Part of a small language model's weights.
Size: 11 layers, width 128, 6 heads of 32, MLP 512 tanh GELU, vocabulary 1573, 2.77M parameters.
Architecture: LayerNorm before each block, biases.
Training: a variant of SOAP for these matrices, 149M tokens, 4532 steps.
Each number is 50 + 12 x the weight over its row's rms, rounded and kept within 0 to 99. Layers, rows and columns count from 0. The size before them is the row's rms in percent of the matrix's.

# layer 6 MLP up, 512x128, rms 0.223, rows 454-466, columns 0-127
104:52 51 58 43 48 44 42 42 31 66 49 68 60 58 47 62 46 24 46 34 23 61 29 49 60 54 42 25 51 70 59 39 61 71 57 41 51 38 44 61 51 34 13 54 60 44 41 44 36 61 43 42 58 40 23 28 55 62 53 53 35 71 37 41 52 55 69 43 63 44 46 41 27 53 62 83 45 63 56 55 43 44 48 54 61 60 37 53 55 49 50 43 36 54 58 74 57 41 53 30 56 54 40 54 62 66 52 47 57 38 43 42 63 42 27 59 43 45 43 34 45 52 50 50 45 62 45 34
108:53 42 37 72 54 66 52 47 40 21 57 55 49 37 54 84 38 41 45 49 50 56 61 60 43 45 48 63 68 53 46 36 24 35 57 55 60 78 38 51 42 62 48 43 34 63 44 57 59 58 51 51 44 45 42 50 61 17 40 52 46 47 48 66 50 67 56 43 27 59 48 53 49 37 55 62 79 46 34 48 42 47 73 58 32 51 40 44 45 55 53 33 57 34 48 72 45 56 46 73 64 29 48 52 35 43 44 50 68 40 38 52 45 37 43 61 46 59 28 39 29 52 52 66 36 42 38 51
091:55 70 52 48 46 68 71 62 60 56 50 36 38 51 62 71 44 46 58 41 33 51 71 47 74 52 59 47 76 72 45 44 60 48 25 63 49 54 40 73 42 97 40 33 62 46 43 62 59 67 49 56 71 47 53 43 52 60 27 37 58 55 58 54 48 48 59 42 62 57 45 48 53 48 47 35 52 43 42 52 61 38 67 53 44 42 57 37 47 60 47 55 32 31 31 48 48 59 67 39 45 49 32 44 58 52 55 34 58 39 69 32 34 68 47 58 30 42 43 56 47 37 52 67 41 45 50 47
094:44 76 61 48 53 61 54 37 63 54 56 54 48 27 39 42 54 55 49 34 32 53 49 39 59 43 52 39 47 52 61 46 47 56 69 58 37 52 29 47 46 52 58 52 54 55 45 43 69 32 62 39 45 63 52 32 47 55 44 63 16 73 44 57 51 42 44 47 63 80 33 50 47 42 28 57 62 44 48 55 40 46 60 43 59 52 50 44 69 43 26 34 59 56 55 72 37 64 59 35 51 37 27 51 53 42 61 41 71 44 44 46 25 41 60 63 53 58 76 36 76 64 49 61 51 29 37 66
106:24 62 43 61 46 57 51 57 38 48 55 50 83 60 55 22 57 56 44 63 63 33 52 58 39 67 58 45 26 73 60 35 50 79 47 35 44 46 61 48 62 70 54 68 43 40 55 46 43 47 63 69 44 52 43 49 46 37 59 55 45 50 39 47 63 37 49 50 46 34 31 32 51 31 75 60 47 51 40 48 25 30 31 46 44 45 28 61 61 70 33 53 58 51 30 51 51 68 53 33 53 53 58 37 41 55 60 66 45 37 36 38 62 48 48 46 39 54 61 43 67 38 45 51 46 65 48 53
103:34 36 75 61 50 57 30 56 30 45 70 62 70 45 35 38 58 57 59 30 47 49 52 49 39 45 61 55 39 57 50 27 38 49 56 35 52 53 45 45 68 58 15 46 53 48 60 35 44 57 36 53 46 53 39 34 26 45 49 82 44 48 60 40 33 38 39 47 61 49 37 55 73 73 55 50 74 63 59 28 41 66 49 64 59 50 45 38 55 60 53 40 71 47 66 43 55 51 49 44 49 68 31 38 52 65 58 50 41 44 72 46 30 43 49 35 53 56 29 47 48 55 53 44 56 42 61 65
098:51 60 47 57 43 59 56 35 56 34 37 32 28 76 52 67 50 66 41 40 53 52 39 80 70 53 51 40 46 65 38 44 39 51 43 47 41 32 61 52 57 37 62 18 36 36 60 42 45 55 33 53 61 63 45 60 52 39 26 52 36 37 47 64 32 61 53 58 51 41 50 39 55 64 39 56 52 70 42 46 51 65 49 30 39 29 47 42 35 43 52 56 42 57 72 63 51 43 64 68 55 34 41 53 50 44 41 58 49 68 70 41 39 63 71 49 57 34 43 24 62 50 53 62 27 55 43 39
104:39 41 52 61 40 55 57 57 48 45 55 59 56 47 54 48 42 35 48 43 38 54 68 63 39 45 66 37 39 43 46 47 45 51 49 52 41 76 83 50 57 50 45 48 30 55 65 69 25 43 38 43 60 48 59 55 59 61 33 44 55 49 63 77 33 47 48 71 43 60 22 53 46 36 44 35 23 68 61 56 53 46 74 64 55 65 46 31 33 55 61 60 35 67 63 42 44 62 49 49 64 59 45 43 25 53 57 42 59 77 35 57 41 67 51 34 36 70 58 41 31 54 40 58 39 58 52 54
105:57 60 67 63 43 51 42 52 48 52 73 43 51 54 48 50 82 47 47 38 53 71 49 53 60 73 60 49 39 35 45 26 39 72 44 43 45 61 53 66 41 36 55 48 64 59 54 20 45 57 51 54 56 62 35 31 65 38 56 44 53 54 30 50 64 26 57 43 52 35 38 47 53 50 28 52 66 39 60 53 56 43 37 80 23 44 39 30 55 54 59 45 56 45 65 53 34 42 57 37 45 63 40 40 40 36 56 50 67 40 51 33 41 57 34 70 38 33 47 45 43 39 49 40 52 74 60 64
101:38 54 50 45 27 63 47 33 31 52 45 50 51 37 73 50 53 55 40 35 40 41 23 61 56 57 50 34 55 48 43 35 43 49 46 49 34 72 39 37 43 78 45 45 46 49 57 38 46 54 55 50 31 41 24 34 37 48 52 36 49 54 53 70 62 59 60 57 80 46 55 54 63 65 44 50 44 66 50 55 56 61 52 63 51 36 63 65 72 54 44 49 44 24 49 63 73 46 61 78 57 57 63 53 25 48 56 41 53 30 66 61 55 54 57 61 59 68 33 60 67 36 56 41 43 42 37 40
097:47 38 49 29 44 52 40 47 37 32 71 55 53 49 48 50 48 63 46 60 45 36 38 52 46 57 46 50 53 65 51 60 39 51 43 49 56 46 44 46 38 44 50 73 49 46 34 53 52 75 73 55 54 67 68 66 71 46 59 45 52 49 31 71 55 67 36 38 48 49 41 57 64 52 42 54 49 40 53 50 69 30 53 62 43 41 43 32 59 46 29 57 49 32 39 28 70 49 77 31 43 29 23 44 55 68 13 61 24 74 49 56 51 36 50 52 57 42 67 64 48 52 59 49 45 50 42 49
097:44 41 39 58 50 60 38 42 42 46 49 51 54 21 49 45 63 40 56 62 64 61 67 51 63 50 48 62 49 40 55 55 64 53 61 52 42 40 51 43 49 57 50 57 52 43 44 38 40 75 54 62 35 64 47 48 66 47 72 40 41 53 57 71 56 49 73 49 65 53 64 75 37 53 39 28 46 44 46 41 63 48 51 42 42 51 22 58 38 20 55 41 54 46 65 47 32 36 54 40 33 40 38 66 38 70 55 60 31 62 36 43 27 33 52 42 38 66 61 32 59 41 82 67 32 46 54 64
103:51 48 52 51 42 43 52 64 61 22 61 49 42 19 53 43 49 48 54 44 55 46 48 43 49 70 51 49 48 45 63 54 63 42 43 37 27 52 50 52 52 32 39 61 33 66 46 57 48 69 48 27 47 73 45 36 63 32 55 55 56 32 49 57 37 57 41 28 51 45 58 59 52 47 55 64 75 42 59 37 48 74 30 43 48 39 74 67 45 33 70 45 41 78 61 35 64 45 56 40 52 36 66 54 47 43 67 45 76 49 34 56 49 60 51 49 50 59 51 62 64 41 34 66 58 37 54 21
# layer 6 MLP down (transposed), 512x128, rms 0.23, rows 454-466, columns 0-127
106:36 61 37 79 57 70 67 43 58 57 53 43 41 38 37 52 67 60 47 37 61 37 50 53 38 52 46 57 46 58 43 54 40 26 35 54 53 74 58 41 43 40 62 59 39 51 61 43 86 37 44 52 51 50 30 58 49 31 43 74 55 44 50 35 44 42 66 55 80 62 57 69 68 59 57 51 68 31 54 54 72 40 42 49 54 37 40 37 30 47 51 53 69 70 47 29 36 53 49 41 32 38 23 40 46 61 38 47 60 68 46 42 48 63 40 56 42 55 56 62 63 58 42 43 51 48 50 43
115:63 55 31 48 50 57 80 50 44 45 31 52 27 48 33 35 44 55 79 69 68 43 52 64 72 57 41 75 56 55 52 53 43 64 61 40 43 42 38 30 57 50 59 62 40 35 78 62 53 44 53 62 52 45 38 44 51 54 35 64 53 45 29 54 59 53 49 51 63 53 40 36 52 55 58 61 41 60 52 62 37 49 55 63 39 44 46 65 58 59 45 36 30 58 54 50 66 44 44 44 56 46 70 41 67 30 52 71 32 33 64 49 44 46 30 48 69 42 50 50 59 24 74 54 53 52 26 60
092:51 51 49 48 45 46 64 30 54 56 54 69 78 37 56 57 45 57 62 49 54 58 52 49 63 64 29 48 64 66 42 60 41 49 56 49 55 43 30 67 38 68 38 71 45 52 42 65 40 46 71 30 52 60 53 60 60 66 43 41 50 23 60 58 40 43 68 47 36 42 53 46 48 48 50 32 49 41 52 36 46 50 16 68 39 86 43 49 47 49 64 69 55 30 61 54 75 60 50 48 42 51 46 60 51 43 46 66 60 35 52 49 40 60 60 37 35 38 36 26 55 51 65 35 61 46 31 47
091:61 58 56 42 77 69 49 48 40 47 51 56 56 66 36 46 52 68 46 59 61 37 45 34 27 52 73 63 56 48 46 49 47 58 58 53 47 35 65 43 49 39 53 42 38 67 41 78 44 54 29 56 52 48 55 50 38 62 58 36 58 57 38 42 41 43 47 63 38 38 53 43 49 70 56 56 28 49 59 54 24 61 64 46 48 85 47 37 70 52 60 64 51 53 60 51 42 36 49 64 37 33 53 32 61 61 64 48 58 47 69 68 37 25 48 33 53 64 34 71 37 61 51 61 45 30 55 33
109:57 43 55 59 58 59 41 47 55 54 53 54 56 54 55 53 47 59 55 53 69 58 55 62 62 52 42 35 63 38 42 41 50 56 33 49 57 17 56 48 44 54 55 43 63 65 63 50 58 41 41 43 53 51 54 55 82 56 70 53 50 60 26 50 57 54 42 55 28 56 43 42 62 40 50 31 49 80 53 54 35 30 56 37 42 65 45 47 73 46 47 51 29 28 48 46 68 36 35 35 29 58 47 60 27 33 69 39 44 46 40 37 39 70 39 49 27 61 63 24 48 69 48 76 48 48 34 52
098:61 47 44 46 34 42 52 53 58 43 82 65 34 44 64 43 54 44 66 58 66 35 41 39 59 35 36 29 45 64 63 37 36 50 53 45 72 44 38 54 50 58 70 32 54 50 34 39 68 39 54 53 67 52 43 28 46 43 45 59 38 31 47 55 60 34 46 48 47 60 56 66 58 71 29 55 53 51 65 35 62 29 36 53 51 47 27 41 46 59 47 68 46 46 69 62 53 26 41 43 63 45 46 42 44 45 64 55 36 24 30 67 57 51 48 33 61 44 61 37 66 33 55 40 50 71 44 59
085:58 42 28 31 47 41 51 69 40 54 10 64 67 59 71 39 39 62 58 62 51 46 38 57 53 57 31 55 55 45 65 46 66 60 70 63 57 48 37 53 61 59 77 53 49 69 51 46 53 65 57 49 50 60 58 60 51 49 52 79 60 67 35 58 57 35 47 50 38 62 39 60 46 55 45 49 26 60 53 59 48 62 41 49 65 44 68 52 61 64 30 48 33 74 32 56 68 48 42 59 55 40 55 65 56 53 63 47 36 58 39 55 33 68 50 40 72 34 49 46 59 36 38 48 54 48 68 60
100:67 80 38 63 32 41 72 52 39 44 41 74 52 78 42 52 47 41 47 49 54 58 52 40 57 39 40 70 47 39 57 21 25 36 48 53 47 56 47 37 61 47 58 59 28 35 39 60 68 29 43 62 56 55 55 52 56 41 52 48 59 44 65 56 59 36 58 47 80 37 48 48 35 52 46 50 55 68 58 55 36 53 46 55 34 58 41 34 54 48 37 66 47 55 41 66 29 60 43 43 57 55 69 51 54 20 53 36 58 38 60 51 40 25 57 55 37 49 54 50 43 34 69 48 46 49 27 57
111:41 53 60 47 38 37 62 48 47 44 53 42 41 28 43 46 47 64 61 48 52 58 49 61 69 50 60 46 35 51 43 56 29 63 52 41 41 39 51 47 63 74 59 44 73 53 32 43 42 57 39 23 32 72 47 56 66 48 59 35 36 54 67 51 58 50 47 57 55 52 38 45 51 55 73 46 52 49 58 62 60 59 55 52 35 37 55 49 35 45 45 50 49 60 79 49 57 60 28 40 44 52 37 60 31 48 36 47 32 42 48 57 32 95 52 52 61 47 44 62 59 91 51 55 39 58 32 41
114:46 43 46 73 42 70 46 54 29 55 65 54 40 66 45 70 49 45 44 58 66 61 36 37 49 36 53 60 58 39 31 50 39 37 44 52 53 23 46 39 44 67 45 48 72 44 37 48 64 48 48 46 72 31 78 56 35 60 53 53 44 33 56 58 58 48 41 72 49 42 50 31 36 58 35 65 30 51 57 62 52 69 58 69 45 59 41 30 42 19 41 59 43 55 35 58 56 59 21 56 57 49 44 58 48 46 37 51 71 43 48 56 56 68 45 24 43 47 47 31 59 49 53 54 52 64 64 62
106:56 42 37 40 42 69 41 43 62 36 47 34 55 77 46 68 64 44 59 49 69 57 47 61 59 32 29 60 54 54 48 60 41 45 44 47 39 54 41 64 51 45 48 52 41 46 40 87 56 59 80 55 44 68 46 53 26 60 59 52 40 47 46 59 39 59 32 58 64 61 67 57 50 62 58 33 45 51 67 49 48 52 60 62 27 54 40 46 82 40 44 72 50 30 55 53 71 44 43 47 21 53 34 40 35 61 41 37 58 43 55 47 45 54 36 34 40 48 47 50 58 53 77 45 44 67 51 59
103:44 47 36 54 47 63 34 63 47 33 50 56 38 55 25 24 74 36 72 52 47 53 53 45 67 43 39 48 46 44 30 58 26 53 37 45 36 53 52 42 55 42 55 34 54 51 49 64 47 54 43 23 50 26 45 44 55 50 60 54 59 63 64 71 63 51 37 54 32 48 47 69 66 53 43 63 41 37 65 42 46 48 63 64 56 43 42 50 35 47 60 47 41 21 76 36 64 40 54 76 29 61 44 50 67 33 43 52 43 41 59 52 41 58 63 60 58 61 49 58 53 50 49 79 41 42 69 42
098:86 49 38 60 60 77 69 43 43 62 66 61 55 46 44 50 49 66 62 61 28 65 52 64 62 74 34 44 50 52 48 73 56 41 63 45 50 33 55 53 51 41 53 52 60 38 67 54 61 66 39 63 61 49 34 50 49 53 43 64 46 39 50 54 39 56 46 70 48 54 53 51 46 53 47 38 29 69 39 68 40 43 54 49 40 58 50 54 62 53 15 55 30 61 22 63 57 72 60 48 57 73 34 60 60 57 51 55 44 29 63 50 48 35 43 41 43 37 51 61 40 32 57 53 32 53 61 56